python train.py --positions="rope" --attn_scale=0.177 --init_std_o=0.0334
Each number is 500 + 40 x the weight over its row's rms, rounded and kept within 0 to 999. Layers, rows and columns count from 0. Numbers have three digits each. The size before them is the row's rms in percent of the matrix's.

# up: layer 20 MLP up, 576x224, rms 0.0596, rows 217-224, columns 0-111
# down: layer 20 MLP down (transposed), 576x224, rms 0.0587, rows 217-224, columns 0-111
# gate: layer 20 MLP gate, 576x224, rms 0.0587, rows 218-225, columns 0-111
up217 097:529504500494455564516479546486490468441449560483487488483409501490533544413474457554478455527510545488449543538531495481473550449496513443479490453543487562498464526513457551506425503498530493475495509545536518503463539458492449516502558523506529545465442530497511525493491500564500382454474455533440461558536540471529509526480509545587
down217 094:456478540469496508496528498438497565579512508494477468489567502542516474468503599509513503573555540498523510520490512486489537476498532524502423490499407547527513558471502427534463458488480572468497511512496424475515532498426509440555500541481529426543473513525470477505503578515507566490542535509523501457545464524552475519456496501458
gate218 108:463505480509519456451548460516523427519465394487521512558521424418456517493575519524500516469521481472461533528534501483489474500559462543534558447447469530423511530507515519404534515416481448475451485489436515508553581560444442478400528452444479540558461489567494496534469526457443523506568541546520474555473501478502463519512475459487
up218 105:569547516526535510441447543466529461582512540556497441499505453474561546460484519460530412532547527545542420480479482445464497482471401585498448474522511468526565464481521510528529501482522497473505468477538511545456453463462508508523509498538490528425490477439535411523462472575548517580493496445499486598479539526468521462453474502474
down218 106:539464537484502485511455469507515534479461447439477450449497582511471472532479529463467557481499503504483517522411494567484481470516559456503463433495574447474525484450496510576468485514459513530518455572474500535473535466476560539531580508460470514466522541517484494551451510512482461462500470502406513518533516507456579492444485603473
gate219 098:500494500500514518515452546554501451581514458517462515502499455448518578526462509468479459424517509462469503518465411472570480511445519549455512482515560514498412537536465453432558485480546419532526520398485479523508485557538481468506514453530516518400474511543479537468486523474470508524410581541454546520533537468531480462512524489492
up219 096:472464418463542507477538535475388503440492457447499415529477489468461484513495423539453538522564519484437496578470511495414482476478532417471485523530559487477500523527515591470401561513535504515537552547482513502575524519432408484486527468481527531512502461480522503523523487470500531482482517503444529527534495454462562576551489522477
down219 094:479508505474508445474500501477494486495499518578523548495506452511564507483499489565578477519475467458538493520444560519518487467514476436338518448460533509605517623544551561525551466468511512506546495464504495556517474536547478448566424475526484481511538491488463521499531517551519495549463482430538392413487482499515534468490531467568
gate220 105:572479520515513508491471541436476522469578581467494491477502510485520598504467445471460547482512512496384587510444499516515511482462570462544487427547490454489545476437552474539481526517476471446523544546543448501481507475450505502524487465526470547539471460483531382530487510481539426520479521503499486508413488587507539445449494430499
up220 101:496504530529519535525459426462475492479553478519486481476544550514507536523514508567473513515488554501571455461568508482521499548508546518479513455447473497464543546521499475440498477490551490405470489450476455497488499524520540510457461392487525513522569457498512452449466487442427534476508537511460488559548451475499389528482522465490
down220 100:477534380488528498512454450494470505478462493555472583559454534551469523473506498507529548505555472584484508542531480521549498469445516576589479524426513482551539536480539528476534493501432549466618482472504544517476483451432494500500497495487521546512488444550496486518479441479473512469489557446529512461395487449455611504472515556588
gate221 104:452557484510492489549437439522519570547466480466525523563481542548591490453502516515436459538465541480567480549527427465538504480482526558463533447528489532528513485522424499451547546518480481448544506538599457499469495412460500455485434558497544449470544536455552444545505491528528471456590561517518497482541536519575518512478525417423
up221 099:492500450479512472548439568533457506493485502445542610509463502502574479474553483420498534488541547525523572481525423496451525444485498504479510494532515503440515513522424578439535543475535477521474510547542537475453472472511532490515510484458483546421606404506545486449543492541558473536489583497446585493483520479477466493536484494471
down221 101:526445510482515426491503492497560557449521534527488496488489444469469558545480431489534473482456501446480439465530547493480515496437512494463548497460521546487450525479565448562434556531517616508508519493468531489475512530509494547487538530494491463515496468501384569511508525457479402454521554517527562434499438503496510501451522469437
gate222 092:465477450431480489462526441513498444500544490502485562473469444513528541545491509477459518483541502495408465499509464498514552524475523484510470546459503487418523483462481460512452480436532471494486486475452556536560506549423442448535532593457524572499512437490532465480486509489498536502533465469551504488520449446571519555466553467453
up222 089:456515491483522476570465453471612491456544486476480466521545517460494540516542485529472490542504482409517466505488500514525502551477490515479487501485467484460429526546576557536526418438512481513484456480505467563441533490550484441471487537465548571568478475451387442521472533538467452469540434485509516475564448516544544556445538481526
down222 089:511511531478523458464503518519501472524510420540502536563428503523491408544485421561484431493439484473457398510537497493505474471458449483379508495490485486463515543439516490458520511528497508502432480530514541449465454529489513566533491436483449469533549487466513482522467502545541593543459549509507488509569501503412497604456491495516
gate223 099:517476555499539475491515544456544481517495460449429476521513554483585563444510555473492433484507433478467519429594493518476544526460500493499518487500545509533517500550486483467459510462474390473500477516473444516588576564483539531528580520531457475505573536523516510495438532554488517455495523560487463437488510479500479472526497532522
up223 098:480564525505515507524516427467532452460445555471477514547482557450484434438480539431572505517552595507409510442508525492478569531440568504495561507481551529527520525542510452473540478513483534499468456513557499445482532613482521473553535474523476473486603535537481442455485523487454461493546548533540513443467495539495499555489568517494
down223 098:491512538533490517496524530485520501513501545483542498487489467549521471477463488559521466495508472487551466512476511465510509484445485521466559503436445512515472442444423479493506541507492556467457571476437521501486530468506519483467510481535568552454486442491448406471542564465526556521505483543602533504542527513501557494500481518557
gate224 103:531493535564521395471514464454433508563481491437499519545463491500468489528550536492443413442550552521527547478487535553536468448556552518478488505515515469461508517442456461497494605528480437465510460514468488448534470499504530534386461519548474559510520485541502540420503558512450494450541573483494454419520568492541509539518466499507
up224 099:536505495500468495493510511496505450513465535610494546445529460541594549535466495471524517469451505495513480516472521538535538475441411508509539583445461583624498458526528487518428509449399505515519564514489505510489520549502458492522495491552391506568483495439454466513469495458520534451409474506558427462520476530509492473500522451478
down224 101:409498545445556491550503547600524459481505519464544467562461450585459434549558485538429573545540494550494488489493506530436559544477526549460468502532444565525585504525516539445519438535442457475517521501463436468502526482478582476580465535457513450437528486549544463579497545462462537536479493525452542476504526503452538465480516517516
gate225 102:437496454490528444563492548476489459479466472468484427560507560486457461537561500569470488496450524473462495428561460475550518487412391550501554407506490447452487472515494468454533512422471472505498511507521512507561560479478514495511513486453558551505445467431504540553508520485462482482512486490455536515493507557450490579485476508478